From a checkpoint of a small transformer trained on Wikipedia.
Size: 14 layers, MLP 320 SwiGLU, vocabulary 4096.
Architecture: rotary positions, no biases in attention or MLP.
Each number is 200 + 20 x the weight over its row's rms, rounded and kept within 0 to 999. Layers, rows and columns count from 0. The size before them is the row's rms in percent of the matrix's.

# v: layer 2 attention value, 128x128, rms 0.0633, rows 84-127, columns 96-127
# o: layer 2 attention output (transposed), 128x128, rms 0.0553, rows 84-127, columns 96-127
# q: layer 2 attention query, 128x128, rms 0.0991, rows 96-127, columns 96-127
# k: layer 2 attention key, 128x128, rms 0.102, rows 96-127, columns 96-127
# gate: layer 2 MLP gate, 320x128, rms 0.0999, rows 0-15, columns 96-127
# up: layer 2 MLP up, 320x128, rms 0.0981, rows 0-15, columns 96-127
# down: layer 2 MLP down (transposed), 320x128, rms 0.0345, rows 0-15, columns 96-127
v84,074,214,201,194,203,188,183,203,183,193,226,159,208,196,190,219,189,215,219,184,208,192,211,209,190,180,189,198,206,196,216,180,252
o84,067,209,182,237,211,195,201,208,217,217,189,191,189,236,203,224,220,254,182,232,182,150,214,190,190,198,208,206,164,183,168,221,217
v85,075,196,198,213,229,187,220,199,219,210,189,207,204,213,200,186,183,206,182,217,195,196,190,172,204,189,183,190,197,210,237,175,186
o85,078,168,186,176,212,191,178,201,142,186,233,180,194,178,185,177,207,172,196,189,253,211,142,212,207,206,212,212,189,178,209,192,200
v86,082,174,203,187,189,231,156,199,232,215,180,191,210,207,206,224,176,209,210,183,209,242,208,212,166,178,197,195,202,201,174,229,192
o86,072,197,190,197,177,198,237,219,194,188,210,200,178,217,214,219,181,203,199,204,199,180,189,195,210,198,219,172,188,228,251,232,221
v87,085,188,195,183,214,202,205,186,182,207,196,209,191,173,160,191,208,204,232,206,208,204,230,221,181,194,245,220,201,186,187,191,160
o87,085,221,201,202,187,214,226,218,149,208,156,209,204,214,233,211,203,196,179,185,175,169,173,215,239,161,182,156,220,233,186,195,235
v88,083,214,218,182,185,235,220,211,209,183,187,200,226,182,238,166,198,221,166,205,175,194,184,211,223,195,198,197,199,193,206,235,183
o88,085,180,192,219,220,193,166,181,188,203,219,194,196,171,169,202,172,208,205,186,243,186,191,204,179,190,208,196,181,222,197,165,163
v89,075,185,209,185,147,200,195,175,207,179,199,200,202,188,185,233,176,220,204,198,214,171,172,184,183,195,199,191,229,215,212,184,194
o89,080,201,209,199,204,211,188,221,226,192,190,224,208,187,205,182,203,172,186,224,190,212,213,214,178,180,195,208,188,182,197,203,227
v90,078,212,206,222,174,190,227,176,186,230,209,216,221,197,216,172,219,170,170,214,206,208,211,176,201,210,198,209,223,191,230,199,198
o90,077,196,207,197,201,212,151,211,208,193,198,198,154,171,198,199,236,221,227,179,191,187,193,213,202,180,212,211,218,206,210,181,203
v91,081,167,217,194,206,193,216,202,189,179,216,179,169,173,196,209,167,202,201,196,158,174,202,231,179,203,214,197,232,169,153,181,181
o91,075,230,239,189,207,193,195,193,236,215,192,195,189,228,200,193,218,221,204,169,178,219,206,198,199,217,170,223,193,200,237,176,231
v92,078,190,223,217,225,194,199,198,222,201,185,210,235,189,210,206,230,208,200,160,208,185,193,228,211,208,191,177,201,186,187,179,197
o92,077,209,172,177,211,212,207,194,247,185,194,210,179,201,207,196,195,215,177,214,176,190,202,203,192,192,232,188,246,155,210,193,207
v93,080,206,180,220,206,198,189,197,202,184,234,183,162,237,186,173,223,192,181,208,244,187,191,168,185,214,171,215,225,208,199,229,202
o93,072,203,232,231,207,154,202,213,166,240,191,190,208,175,192,209,225,188,197,218,182,228,193,206,208,204,189,205,184,195,184,174,214
v94,081,202,202,196,204,194,149,199,183,197,181,167,170,176,222,219,206,223,163,218,196,214,168,196,177,203,211,195,176,199,227,194,188
o94,077,192,201,175,196,228,218,160,220,198,205,231,207,221,228,165,184,210,217,185,195,192,228,232,185,183,186,192,217,196,212,202,198
v95,076,203,202,175,219,210,208,189,184,202,223,182,210,208,198,183,214,189,187,180,170,185,186,202,223,227,251,207,198,221,201,183,200
o95,077,214,241,187,192,181,181,239,224,187,175,207,172,208,181,207,192,201,192,215,207,234,186,181,183,201,153,169,186,181,200,187,172
q96,102,180,182,195,179,144,224,218,188,174,179,247,203,210,185,204,194,231,205,200,205,192,209,159,208,209,227,221,202,197,228,240,197
k96,093,202,194,230,213,213,192,188,197,209,235,178,233,196,225,190,210,207,185,205,196,199,180,203,176,192,189,208,223,205,207,211,199
q97,075,223,218,169,200,197,193,182,195,192,199,205,199,184,207,211,162,212,222,192,190,180,165,169,197,169,226,174,182,219,203,223,221
k97,088,188,187,246,195,185,213,195,212,247,215,201,231,207,180,227,216,193,233,235,213,214,212,203,191,220,208,187,223,216,170,189,159
q98,102,193,184,177,185,159,232,215,202,193,176,186,228,214,197,209,212,241,209,166,185,165,194,174,218,200,207,192,195,179,222,231,158
k98,101,201,220,226,212,217,191,175,209,219,215,208,198,196,185,204,206,211,229,250,184,187,195,218,225,221,196,184,194,227,187,191,214
q99,084,201,173,186,183,251,197,159,200,194,209,202,173,184,203,184,181,165,182,242,205,206,197,223,230,172,200,174,223,223,190,160,226
k99,083,205,206,182,213,209,207,194,184,200,197,187,212,177,204,215,201,195,193,200,221,215,155,193,172,193,237,192,182,155,214,240,209
q100,097,188,207,167,245,170,222,241,198,206,174,218,196,205,211,215,217,236,232,155,201,180,204,184,232,207,220,191,199,186,208,220,210
k100,090,224,201,204,210,212,196,152,156,152,184,195,227,204,176,169,204,203,196,204,166,191,198,197,150,185,193,160,187,203,219,179,178
q101,100,192,184,220,209,250,217,178,201,178,181,199,188,190,168,219,184,198,207,207,203,209,188,199,196,210,210,207,220,217,210,213,215
k101,102,190,159,196,221,225,231,234,215,227,226,189,185,223,193,190,200,180,193,198,213,167,189,198,250,222,187,249,211,205,178,188,192
q102,096,185,210,201,231,164,183,192,189,192,190,221,200,174,206,202,200,212,204,193,182,164,187,198,190,184,225,229,141,177,210,197,179
k102,091,220,186,186,202,198,180,198,175,199,194,174,182,201,180,226,204,188,190,211,211,218,214,207,185,205,204,182,215,202,197,215,215
q103,104,190,184,193,180,224,175,201,199,169,193,219,196,212,156,182,203,184,217,202,183,215,205,223,197,196,160,191,184,200,182,156,197
k103,090,182,201,189,214,189,197,183,198,208,187,209,235,184,216,227,184,195,183,210,176,237,201,198,173,195,218,183,231,184,209,214,185
q104,106,201,191,207,221,155,180,219,211,207,197,203,222,181,205,216,197,192,185,187,221,164,208,167,206,202,221,214,179,164,188,183,201
k104,100,184,215,183,225,206,201,213,152,194,204,167,210,216,204,160,218,251,205,216,191,201,194,204,213,199,167,182,187,221,189,208,198
q105,091,186,210,193,182,201,180,182,164,186,210,223,213,160,174,200,170,209,194,184,180,207,226,228,176,200,202,209,211,174,158,219,168
k105,092,190,214,199,194,177,235,213,202,165,213,185,207,195,224,200,207,170,225,208,190,224,181,189,173,203,233,207,218,177,221,187,225
q106,102,189,204,197,200,149,179,222,176,203,194,222,221,160,171,182,195,163,201,231,186,182,194,204,211,184,203,203,190,160,187,169,190
k106,100,223,208,180,181,205,192,220,179,234,154,197,190,223,242,202,201,218,188,175,184,222,177,216,205,178,195,187,208,203,218,191,180
q107,095,197,181,175,209,183,186,204,192,221,184,232,215,219,190,212,214,207,213,183,203,199,237,188,198,201,218,202,204,174,214,243,207
k107,094,206,226,173,214,230,201,177,224,193,241,225,202,192,158,203,204,222,187,202,200,177,169,192,232,201,203,226,205,187,217,191,244
q108,117,208,237,201,200,154,201,208,164,188,193,194,209,205,169,212,204,201,196,205,191,164,212,170,190,186,210,198,211,179,193,190,189
k108,120,183,206,200,183,201,193,211,167,239,204,175,174,188,237,249,194,212,188,224,224,223,194,211,189,178,165,202,206,185,200,203,178
q109,093,189,224,187,201,171,216,205,199,170,157,227,216,213,197,219,187,243,224,194,192,220,188,198,185,185,200,232,166,200,181,206,190
k109,093,219,154,209,179,237,181,194,190,195,215,196,204,203,204,203,189,188,222,182,212,158,167,204,180,199,197,165,221,207,187,211,182
q110,119,175,219,194,205,170,183,240,217,208,185,208,192,203,203,217,193,191,204,208,202,189,193,186,187,220,205,195,206,231,215,207,166
k110,115,203,178,202,185,162,208,185,185,196,198,177,205,177,187,180,151,208,165,179,199,217,210,219,217,188,172,225,202,197,259,198,196
q111,119,233,210,180,216,217,214,196,221,202,204,177,205,200,219,184,206,237,166,209,177,227,201,205,230,228,208,252,225,226,203,182,167
k111,114,218,182,195,217,198,196,199,176,163,175,207,205,192,219,152,175,174,212,186,166,164,190,194,192,183,211,179,175,198,227,221,229
q112,098,192,188,192,157,195,227,211,245,181,200,197,238,189,201,192,187,208,206,225,188,192,190,209,218,210,210,209,184,205,181,202,186
k112,128,214,174,217,209,216,178,161,197,190,235,185,192,193,207,163,175,166,226,175,207,191,168,204,178,204,205,195,181,157,210,245,214
q113,138,206,175,203,186,211,216,187,222,200,225,201,174,201,230,182,220,217,205,194,200,182,182,212,213,214,211,173,173,198,186,195,184
k113,113,199,179,175,197,212,196,175,243,200,247,204,223,230,190,225,184,183,226,219,204,182,194,211,191,238,230,182,205,181,186,240,228
q114,116,184,169,212,191,222,194,160,188,205,192,203,174,196,199,177,240,216,169,214,200,185,216,214,177,199,206,173,188,141,198,198,204
k114,118,191,218,164,184,196,179,204,249,196,195,202,209,185,212,220,177,166,192,179,195,193,223,167,181,218,188,170,167,202,197,191,209
q115,107,219,203,189,211,189,218,183,209,205,187,213,215,174,202,203,182,192,214,224,202,208,215,209,182,209,196,171,190,206,144,177,238
k115,098,199,181,231,190,214,201,222,201,220,215,176,214,226,198,184,235,169,214,177,173,187,160,189,201,185,203,221,165,174,206,204,222
q116,117,182,212,187,207,200,211,245,198,228,192,168,202,208,169,187,205,205,189,183,206,185,187,215,184,230,183,195,195,191,173,169,198
k116,105,159,208,210,221,215,169,194,212,207,172,228,193,176,197,210,195,213,237,228,199,196,148,210,197,162,198,189,194,211,209,165,204
q117,109,173,169,201,200,238,260,223,179,247,176,201,204,224,220,189,209,196,198,189,176,216,176,215,186,210,209,197,179,202,167,221,184
k117,118,221,198,228,174,202,232,211,201,175,192,198,253,188,162,219,200,191,197,206,196,180,204,138,193,209,216,182,194,221,187,212,219
q118,115,174,236,201,153,204,223,224,233,210,183,220,177,206,213,174,201,216,193,196,192,217,191,210,215,207,163,181,205,191,193,196,185
k118,117,179,176,190,200,157,215,236,214,180,189,208,238,235,224,207,212,186,189,197,164,228,178,206,188,216,205,178,200,201,216,188,186
q119,112,199,183,195,161,234,200,206,189,214,185,201,197,225,220,181,187,216,189,233,186,260,212,218,206,214,187,177,207,212,175,221,215
k119,110,244,215,190,218,214,183,157,204,201,223,203,209,175,228,213,229,180,162,204,170,189,205,165,172,220,208,175,205,205,173,184,188
q120,113,201,205,209,213,217,221,179,175,206,173,214,197,231,175,203,156,242,216,193,164,218,225,176,201,208,225,202,206,173,189,214,200
k120,119,194,181,214,205,191,171,204,236,227,241,201,227,172,193,202,187,201,201,188,200,161,200,216,192,201,197,192,197,230,190,232,165
q121,133,190,157,165,204,234,181,181,228,224,266,218,214,210,185,207,203,190,201,196,195,188,198,215,200,194,214,190,163,189,201,196,171
k121,127,197,254,163,219,219,190,197,204,178,223,179,198,205,198,162,190,188,181,170,195,168,201,212,203,196,217,191,216,250,211,173,220
q122,119,173,189,198,212,182,186,201,204,194,189,235,246,181,175,188,189,213,218,197,200,205,239,235,195,197,234,226,186,197,187,188,180
k122,124,211,213,183,242,212,189,212,210,177,180,186,216,215,189,194,205,188,195,210,209,176,188,213,209,187,198,208,213,196,200,223,223
q123,113,235,209,197,190,209,204,172,231,209,236,151,196,222,179,202,226,211,228,201,200,237,213,200,223,184,201,193,231,215,193,177,211
k123,113,211,231,217,224,176,154,209,217,200,246,233,191,232,199,185,191,211,178,171,196,187,220,153,211,198,165,179,172,194,221,206,198
q124,110,190,135,244,207,199,213,208,194,189,185,211,224,192,222,204,210,212,156,171,212,215,217,203,239,201,184,201,199,210,200,211,195
k124,111,204,217,207,215,181,165,179,195,184,206,174,221,231,205,197,236,194,224,178,220,204,216,166,186,223,212,203,225,176,218,209,200
q125,117,201,199,188,237,207,191,183,176,173,188,175,180,224,199,209,227,216,196,181,173,185,231,182,246,185,165,186,187,203,163,221,202
k125,113,206,198,243,171,215,227,194,216,191,209,230,183,239,207,201,237,230,233,190,200,230,203,183,192,219,164,171,207,199,207,202,185
q126,114,220,185,210,219,196,205,221,195,187,172,216,194,204,195,197,217,227,232,214,146,224,229,224,191,199,207,189,184,185,202,197,219
k126,111,163,237,227,198,154,208,201,208,196,202,243,175,249,215,202,195,191,187,222,171,216,215,203,222,210,153,190,194,189,168,205,169
q127,108,197,193,199,196,206,205,201,205,248,242,185,209,204,203,200,211,223,211,221,216,216,189,172,214,168,171,221,168,211,217,216,158
k127,105,208,190,168,204,192,233,237,207,183,194,203,214,219,181,202,221,183,204,230,190,173,214,202,217,257,208,158,206,218,181,208,271
v96,103,247,199,221,194,216,189,172,178,164,181,210,218,184,215,211,164,190,196,196,226,179,172,243,188,190,200,160,202,196,189,247,180
o96,093,178,191,147,200,198,251,236,223,184,177,222,211,218,192,204,180,200,189,222,188,231,231,187,218,200,203,229,209,178,215,190,218
v97,112,229,222,195,177,221,184,179,198,203,198,216,225,223,198,203,207,184,212,194,222,252,196,166,196,210,167,190,209,216,251,213,219
o97,106,216,199,210,186,206,174,178,214,230,196,201,199,189,211,189,200,185,180,199,216,174,198,207,186,183,208,179,202,158,176,211,224
v98,103,207,199,203,190,169,168,186,223,198,177,194,230,207,205,223,172,212,209,178,206,201,175,168,196,186,207,207,230,200,205,196,205
o98,101,219,189,198,222,228,206,187,237,200,186,229,202,181,190,210,172,205,167,206,167,188,196,223,193,200,192,173,188,199,179,223,181
v99,104,223,180,213,176,232,193,176,187,180,201,199,154,199,216,198,212,220,179,201,194,199,203,205,227,198,189,208,233,200,222,256,206
o99,107,174,212,204,216,180,191,222,164,215,179,173,214,217,201,182,212,190,208,223,180,163,217,203,225,217,237,187,197,202,201,192,204
v100,100,232,195,198,236,187,200,202,238,188,196,181,204,186,167,221,192,221,220,196,227,212,202,200,216,212,201,218,195,207,223,203,233
o100,098,211,152,184,212,191,203,181,203,210,179,232,230,208,175,185,179,199,201,199,181,182,234,189,182,200,200,170,220,244,205,197,194
v101,097,207,218,193,222,209,254,197,196,214,193,173,213,210,166,236,183,205,227,188,208,172,210,211,231,192,229,210,194,194,169,182,215
o101,092,195,189,216,215,192,196,214,156,193,159,187,208,192,204,209,190,216,194,237,201,198,219,188,182,196,218,176,181,199,193,150,180
v102,106,252,212,200,218,201,178,189,197,178,218,179,194,206,189,195,229,192,204,196,216,205,227,178,211,202,178,187,202,201,239,184,167
o102,102,176,186,227,184,195,170,186,204,186,183,198,201,175,194,226,224,201,170,187,171,202,188,197,212,213,213,207,234,199,209,216,251
v103,113,161,225,206,202,212,216,193,182,192,202,193,205,196,158,204,202,202,192,203,232,173,213,219,219,181,193,171,233,221,181,207,170
o103,099,252,211,211,211,209,197,161,217,197,217,184,214,223,208,242,186,225,199,209,183,223,203,169,195,216,230,187,162,230,212,192,218
v104,112,220,196,200,172,210,200,199,196,198,226,203,203,206,189,225,206,222,197,199,223,176,239,203,194,199,215,182,199,218,192,213,171
o104,105,208,214,198,201,218,236,212,156,184,191,172,191,189,183,216,207,232,208,223,203,175,218,206,205,203,162,202,194,216,201,149,218
v105,110,186,221,195,201,207,247,194,174,222,209,202,210,236,177,194,209,201,195,210,158,196,187,203,216,218,202,220,206,209,187,193,167
o105,102,227,184,193,191,203,162,214,208,211,187,200,193,213,201,182,184,222,191,182,224,179,198,211,173,150,206,172,184,220,212,202,180
v106,097,192,216,241,213,186,230,167,182,181,216,202,192,207,186,240,204,209,189,197,223,186,169,214,207,147,207,195,199,223,214,212,211
o106,091,228,210,196,166,206,190,208,225,221,171,201,206,213,197,205,184,180,236,181,167,183,184,190,195,202,219,223,218,213,204,204,213
v107,109,199,218,181,204,215,162,228,222,189,175,210,177,192,193,164,171,183,207,228,254,224,186,201,177,206,220,181,183,180,231,203,218
o107,096,190,179,244,201,181,203,198,178,182,189,220,205,170,188,183,187,172,181,192,207,203,178,230,217,194,191,208,192,203,219,222,206
v108,107,200,229,222,197,186,186,215,202,226,210,186,177,216,225,204,245,210,215,234,212,254,191,199,201,220,179,219,216,211,234,189,168
o108,101,189,172,211,179,223,185,176,232,221,203,176,197,187,181,200,206,206,215,213,183,212,208,221,190,228,218,182,196,207,173,168,267
v109,094,245,215,213,204,261,161,214,176,197,195,170,217,232,203,204,188,216,204,216,241,178,212,209,216,214,223,202,226,197,178,199,195
o109,090,186,202,187,186,181,227,184,210,193,197,219,166,202,199,205,232,191,174,199,182,223,189,194,205,195,193,189,182,192,170,223,254
v110,092,156,193,181,191,199,202,180,183,190,191,214,226,171,191,173,217,201,194,207,181,233,209,198,194,219,205,195,216,217,176,205,152
o110,093,192,233,204,185,199,218,194,199,189,194,186,163,198,164,180,185,216,237,225,180,184,221,244,186,208,169,205,205,197,230,182,184
v111,097,192,254,198,210,177,186,208,230,211,192,218,220,219,160,200,231,193,233,180,196,199,223,191,210,168,175,208,189,228,175,154,225
o111,089,223,189,205,240,183,172,191,191,220,216,188,241,209,226,212,207,203,204,193,202,199,174,224,211,197,208,174,182,211,205,235,207
v112,111,239,199,196,203,207,187,230,209,185,211,169,193,201,161,195,217,195,211,214,190,203,198,196,196,188,177,206,228,199,169,260,173
o112,099,173,179,185,182,213,172,177,187,196,178,230,172,194,233,194,186,193,212,219,183,220,222,205,152,192,213,160,179,153,200,177,207
v113,104,223,217,214,180,242,211,205,190,165,184,216,224,242,187,199,237,225,223,175,195,198,184,188,188,197,216,189,203,238,187,257,204
o113,100,178,179,210,201,192,205,179,213,200,178,214,196,176,215,221,209,184,201,216,184,227,220,175,199,186,208,217,209,173,215,209,222
v114,105,195,163,187,200,222,213,204,230,226,179,216,176,195,190,203,173,201,195,219,224,203,184,212,193,172,238,194,205,173,187,222,195
o114,098,206,198,179,203,159,222,184,193,188,168,216,184,188,211,197,207,205,186,201,162,237,180,193,208,196,200,220,179,205,186,204,172
v115,111,232,219,211,180,208,220,205,219,167,176,214,195,225,162,189,170,199,162,190,194,167,162,236,209,209,195,190,200,189,216,243,198
o115,102,202,182,171,182,213,191,211,214,186,176,219,233,230,212,197,216,211,210,214,173,232,211,197,193,197,213,183,182,170,213,185,189
v116,095,210,199,203,193,208,172,171,213,213,213,221,211,225,202,185,256,195,181,210,202,186,215,222,219,189,170,231,216,187,217,199,208
o116,091,210,205,214,216,198,215,179,218,144,198,195,222,185,184,214,181,207,204,199,209,192,204,172,191,195,207,222,199,209,205,176,225
v117,100,220,215,165,213,204,190,228,207,161,192,185,207,199,197,174,197,247,220,212,233,229,207,201,208,189,240,200,206,154,211,219,198
o117,093,161,197,198,187,225,220,195,212,213,178,229,187,180,169,184,234,188,181,206,185,190,220,216,184,191,195,215,205,175,190,192,201
v118,107,206,222,181,185,167,186,216,222,190,201,187,174,234,221,183,190,216,219,209,216,197,180,212,175,181,194,211,159,201,206,157,216
o118,096,179,177,223,221,227,214,196,187,230,188,209,228,215,174,216,209,223,195,223,198,212,190,232,210,199,218,200,164,204,193,187,233
v119,088,217,184,225,227,225,186,232,222,235,170,211,191,207,191,211,220,197,231,225,226,199,188,193,198,205,206,196,220,218,197,192,219
o119,093,178,180,200,196,197,204,220,234,230,185,202,234,176,197,195,178,168,176,218,227,206,197,200,180,185,206,180,169,213,211,214,228
v120,105,146,207,197,205,206,215,196,180,219,201,188,177,231,206,200,181,175,195,193,140,249,218,221,216,180,226,205,196,221,197,182,191
o120,098,198,248,208,186,168,180,227,211,195,220,208,186,190,194,225,212,195,199,200,204,207,179,201,194,223,204,181,183,166,183,135,221
v121,108,188,199,216,205,180,178,207,213,220,209,217,186,181,217,249,137,211,186,209,182,192,226,201,159,194,140,175,201,204,201,203,204
o121,095,206,202,238,176,179,214,195,234,235,213,241,207,210,203,208,197,197,199,243,221,184,199,183,235,199,244,214,177,178,190,209,173
v122,100,201,173,208,213,177,202,186,182,208,174,176,173,192,200,205,196,177,192,209,145,179,232,193,191,237,202,198,211,200,199,178,170
o122,097,189,193,223,180,201,197,187,247,189,198,222,168,217,218,204,196,200,225,209,209,176,162,195,198,187,194,233,186,184,205,209,217
v123,100,193,218,185,203,212,208,221,206,219,189,189,209,211,215,206,200,212,255,172,189,211,204,227,215,185,173,186,240,260,212,172,213
o123,105,200,199,204,237,178,211,224,184,250,188,185,226,220,198,231,219,239,192,192,204,198,227,196,205,181,197,206,228,188,185,209,214
v124,094,202,205,212,165,191,218,170,192,177,178,211,199,163,219,164,199,220,188,181,161,220,189,215,235,188,213,215,183,212,185,206,186
o124,097,209,224,184,228,223,212,203,256,204,174,192,175,238,209,193,210,206,195,233,201,201,209,176,218,235,197,235,206,188,185,166,212
v125,095,230,199,179,202,171,168,197,229,195,211,195,187,189,233,216,214,204,213,246,229,224,221,214,176,220,198,220,175,196,231,191,197
o125,089,224,187,205,180,194,256,175,159,167,217,226,221,187,209,183,213,217,191,148,165,225,195,242,229,196,210,195,194,185,204,169,186
v126,103,248,197,235,198,215,181,174,218,196,194,226,203,241,203,169,184,178,210,194,230,182,177,179,215,176,208,215,213,186,224,180,204
o126,094,219,180,184,198,192,197,178,187,207,193,216,172,211,241,192,222,221,186,176,189,184,218,194,195,203,212,207,210,175,150,214,225
v127,108,215,191,188,186,226,177,205,197,195,206,206,200,209,167,184,200,183,195,231,170,206,207,184,201,198,223,214,184,232,228,209,193
o127,106,193,219,206,197,172,223,186,240,202,201,205,220,227,230,216,181,206,196,174,204,211,174,180,177,180,188,155,218,175,183,196,199
gate0,113,197,201,208,215,202,179,226,162,183,213,192,178,193,180,187,191,208,193,168,188,184,187,209,140,186,197,195,182,227,232,170,178
up0,104,176,180,204,209,201,181,198,188,221,221,221,198,199,195,185,184,206,183,208,176,222,197,209,192,180,190,191,196,213,215,154,154
down0,101,187,177,210,198,210,225,176,198,228,207,212,172,155,171,211,214,212,173,194,212,184,196,229,161,202,210,208,185,179,183,192,172
gate1,091,173,179,201,194,229,196,179,189,180,208,180,190,221,212,213,202,243,216,200,204,227,187,225,170,217,204,167,213,181,198,171,201
up1,086,201,202,180,233,144,195,201,182,195,197,192,192,184,184,202,227,243,203,223,206,180,190,188,229,200,205,227,204,178,178,250,204
down1,091,202,176,195,222,159,195,164,170,211,194,163,223,216,178,213,207,226,196,206,213,187,207,152,212,192,227,206,221,209,184,226,186
gate2,104,196,197,215,161,200,200,196,169,219,197,192,209,225,182,194,207,193,227,214,194,180,229,187,224,214,208,180,182,238,207,216,239
up2,099,170,190,182,167,190,202,189,193,219,211,209,225,180,165,235,192,197,206,217,219,220,182,185,192,189,192,200,173,205,195,225,225
down2,100,205,204,181,172,214,209,213,228,191,176,195,215,216,224,178,219,235,205,218,181,184,239,190,188,223,211,196,191,195,255,206,194
gate3,090,205,183,198,185,190,204,195,180,181,187,202,201,200,169,213,179,199,198,199,216,200,166,214,225,188,193,225,195,215,238,228,165
up3,097,193,202,204,235,184,226,173,183,208,182,192,192,186,198,176,177,193,193,166,187,192,202,237,183,240,190,192,191,179,235,193,193
down3,097,167,214,168,206,191,237,190,212,214,181,213,164,188,194,192,203,189,206,208,187,218,196,235,198,197,204,189,215,183,233,178,209
gate4,095,199,189,189,195,194,199,163,192,166,219,236,184,195,200,175,197,220,221,192,172,193,217,217,200,205,208,206,193,202,171,223,180
up4,100,216,206,207,204,221,205,178,242,179,218,168,222,190,178,217,199,208,201,204,232,181,188,194,199,184,223,199,203,189,215,212,205
down4,103,207,180,161,210,203,203,212,167,215,185,236,194,209,224,221,192,174,210,196,201,214,176,217,200,220,199,192,203,230,186,224,214
gate5,106,184,206,237,221,182,223,179,218,202,174,209,220,179,215,207,174,217,226,221,183,222,209,225,192,212,175,207,200,225,172,180,201
up5,100,177,220,195,228,187,223,181,179,192,211,205,200,169,200,200,190,217,248,196,182,238,198,226,181,199,212,185,215,214,214,174,165
down5,098,193,191,213,159,192,203,194,165,209,190,201,204,196,194,215,251,171,195,204,182,166,172,195,182,215,224,196,211,195,209,195,177
gate6,087,193,205,230,193,210,220,238,220,198,175,196,241,230,187,218,205,198,167,218,198,172,213,186,176,212,197,158,186,216,220,179,211
up6,091,204,199,168,198,194,169,179,161,189,230,171,191,167,220,176,181,197,197,204,201,195,188,206,207,193,237,222,206,173,202,200,222
down6,093,194,214,200,192,210,196,188,157,199,223,205,196,184,217,204,181,173,222,207,212,232,211,189,183,179,214,235,218,194,192,202,202
gate7,099,176,201,212,205,222,239,196,161,174,203,190,239,202,224,189,203,194,213,194,200,193,231,193,196,219,193,217,212,217,204,206,163
up7,104,213,176,217,212,219,198,180,230,185,211,215,162,199,210,218,164,201,179,225,223,221,176,186,200,193,194,178,209,172,183,202,245
down7,102,218,200,198,209,206,188,203,173,193,173,197,193,183,224,189,214,214,210,200,247,204,225,183,209,207,213,223,212,187,203,236,171
gate8,101,196,177,215,221,197,215,189,204,193,225,208,221,195,211,195,161,175,189,167,243,228,216,222,204,169,197,186,208,203,200,178,198
up8,097,207,180,199,175,197,222,212,183,186,211,208,206,195,213,181,197,198,226,196,187,232,219,189,202,223,211,226,230,191,210,199,193
down8,098,192,163,167,201,159,196,228,179,195,213,193,203,209,221,228,196,217,172,226,164,168,216,195,200,202,179,189,216,201,208,217,175
gate9,102,201,189,185,211,201,176,170,214,203,205,217,210,224,176,247,193,200,193,182,215,210,190,222,187,197,164,208,236,182,233,210,197
up9,101,191,188,193,222,223,200,190,197,173,152,191,177,241,188,244,212,191,194,178,192,224,213,187,184,193,166,193,219,186,203,230,218
down9,096,221,195,192,213,183,197,228,233,170,179,235,202,225,185,200,195,201,194,212,208,186,149,225,200,219,178,217,212,209,248,194,173
gate10,101,186,193,160,178,210,198,236,217,180,197,188,224,187,216,212,144,198,207,218,219,190,219,208,209,199,183,187,178,208,192,204,168
up10,094,186,180,184,224,207,192,219,171,204,150,191,189,228,195,192,187,204,148,164,222,233,161,167,169,191,214,179,182,203,204,188,200
down10,096,189,222,201,204,209,208,194,164,154,169,199,182,209,191,191,236,220,166,216,186,192,214,195,192,198,188,224,198,204,199,187,226
gate11,097,228,182,148,190,207,174,215,198,169,197,241,197,207,220,209,179,214,228,160,212,178,211,199,159,182,209,171,214,216,230,209,195
up11,098,165,182,177,202,233,192,162,176,195,194,184,191,227,171,198,234,181,204,166,189,232,204,223,178,190,200,178,177,158,165,229,190
down11,101,224,191,197,172,188,192,200,206,198,188,214,189,201,217,185,197,218,205,201,193,186,199,182,180,198,212,193,210,200,184,183,223
gate12,093,236,140,216,204,198,189,174,223,223,228,220,208,214,217,212,190,209,181,178,189,210,185,205,190,217,174,227,191,195,210,225,166
up12,097,220,188,208,231,205,189,207,194,183,188,210,230,211,205,189,195,193,219,209,222,220,210,188,183,193,168,197,179,201,196,210,208
down12,093,175,219,173,208,214,183,212,181,185,174,186,195,210,220,213,193,200,179,200,237,212,204,206,192,244,191,254,176,205,191,232,220
gate13,094,187,198,185,204,201,201,190,202,174,178,199,227,169,216,176,167,175,201,199,222,203,207,223,206,174,174,187,195,189,220,169,183
up13,098,223,197,221,212,215,253,182,205,187,220,200,175,190,165,217,175,220,210,229,189,206,183,193,212,196,199,236,192,209,188,230,211
down13,093,248,186,198,221,175,165,202,197,193,203,212,190,182,214,174,211,199,193,220,224,197,207,197,150,214,189,196,216,206,217,190,215
gate14,103,206,185,198,208,227,194,201,174,192,223,161,220,183,170,158,159,220,208,173,191,202,199,229,226,204,178,232,193,216,234,220,159
up14,101,186,195,187,174,231,191,236,219,219,168,209,169,202,220,204,239,193,223,220,204,177,202,177,215,187,201,195,212,206,229,224,228
down14,101,221,244,198,198,175,229,191,156,206,197,202,193,195,157,222,209,210,170,224,233,183,184,215,192,203,248,199,201,198,219,198,198
gate15,111,206,177,179,243,180,210,212,189,223,196,210,216,197,209,161,157,187,172,191,206,170,215,222,227,205,196,217,213,195,184,194,176
up15,112,208,184,177,189,205,201,191,199,234,198,204,198,223,163,188,210,160,199,221,219,216,262,190,180,199,214,224,200,188,203,177,207
down15,106,206,195,217,173,207,223,207,237,212,210,181,201,208,213,218,237,191,215,226,197,186,163,196,181,213,191,206,184,172,201,189,190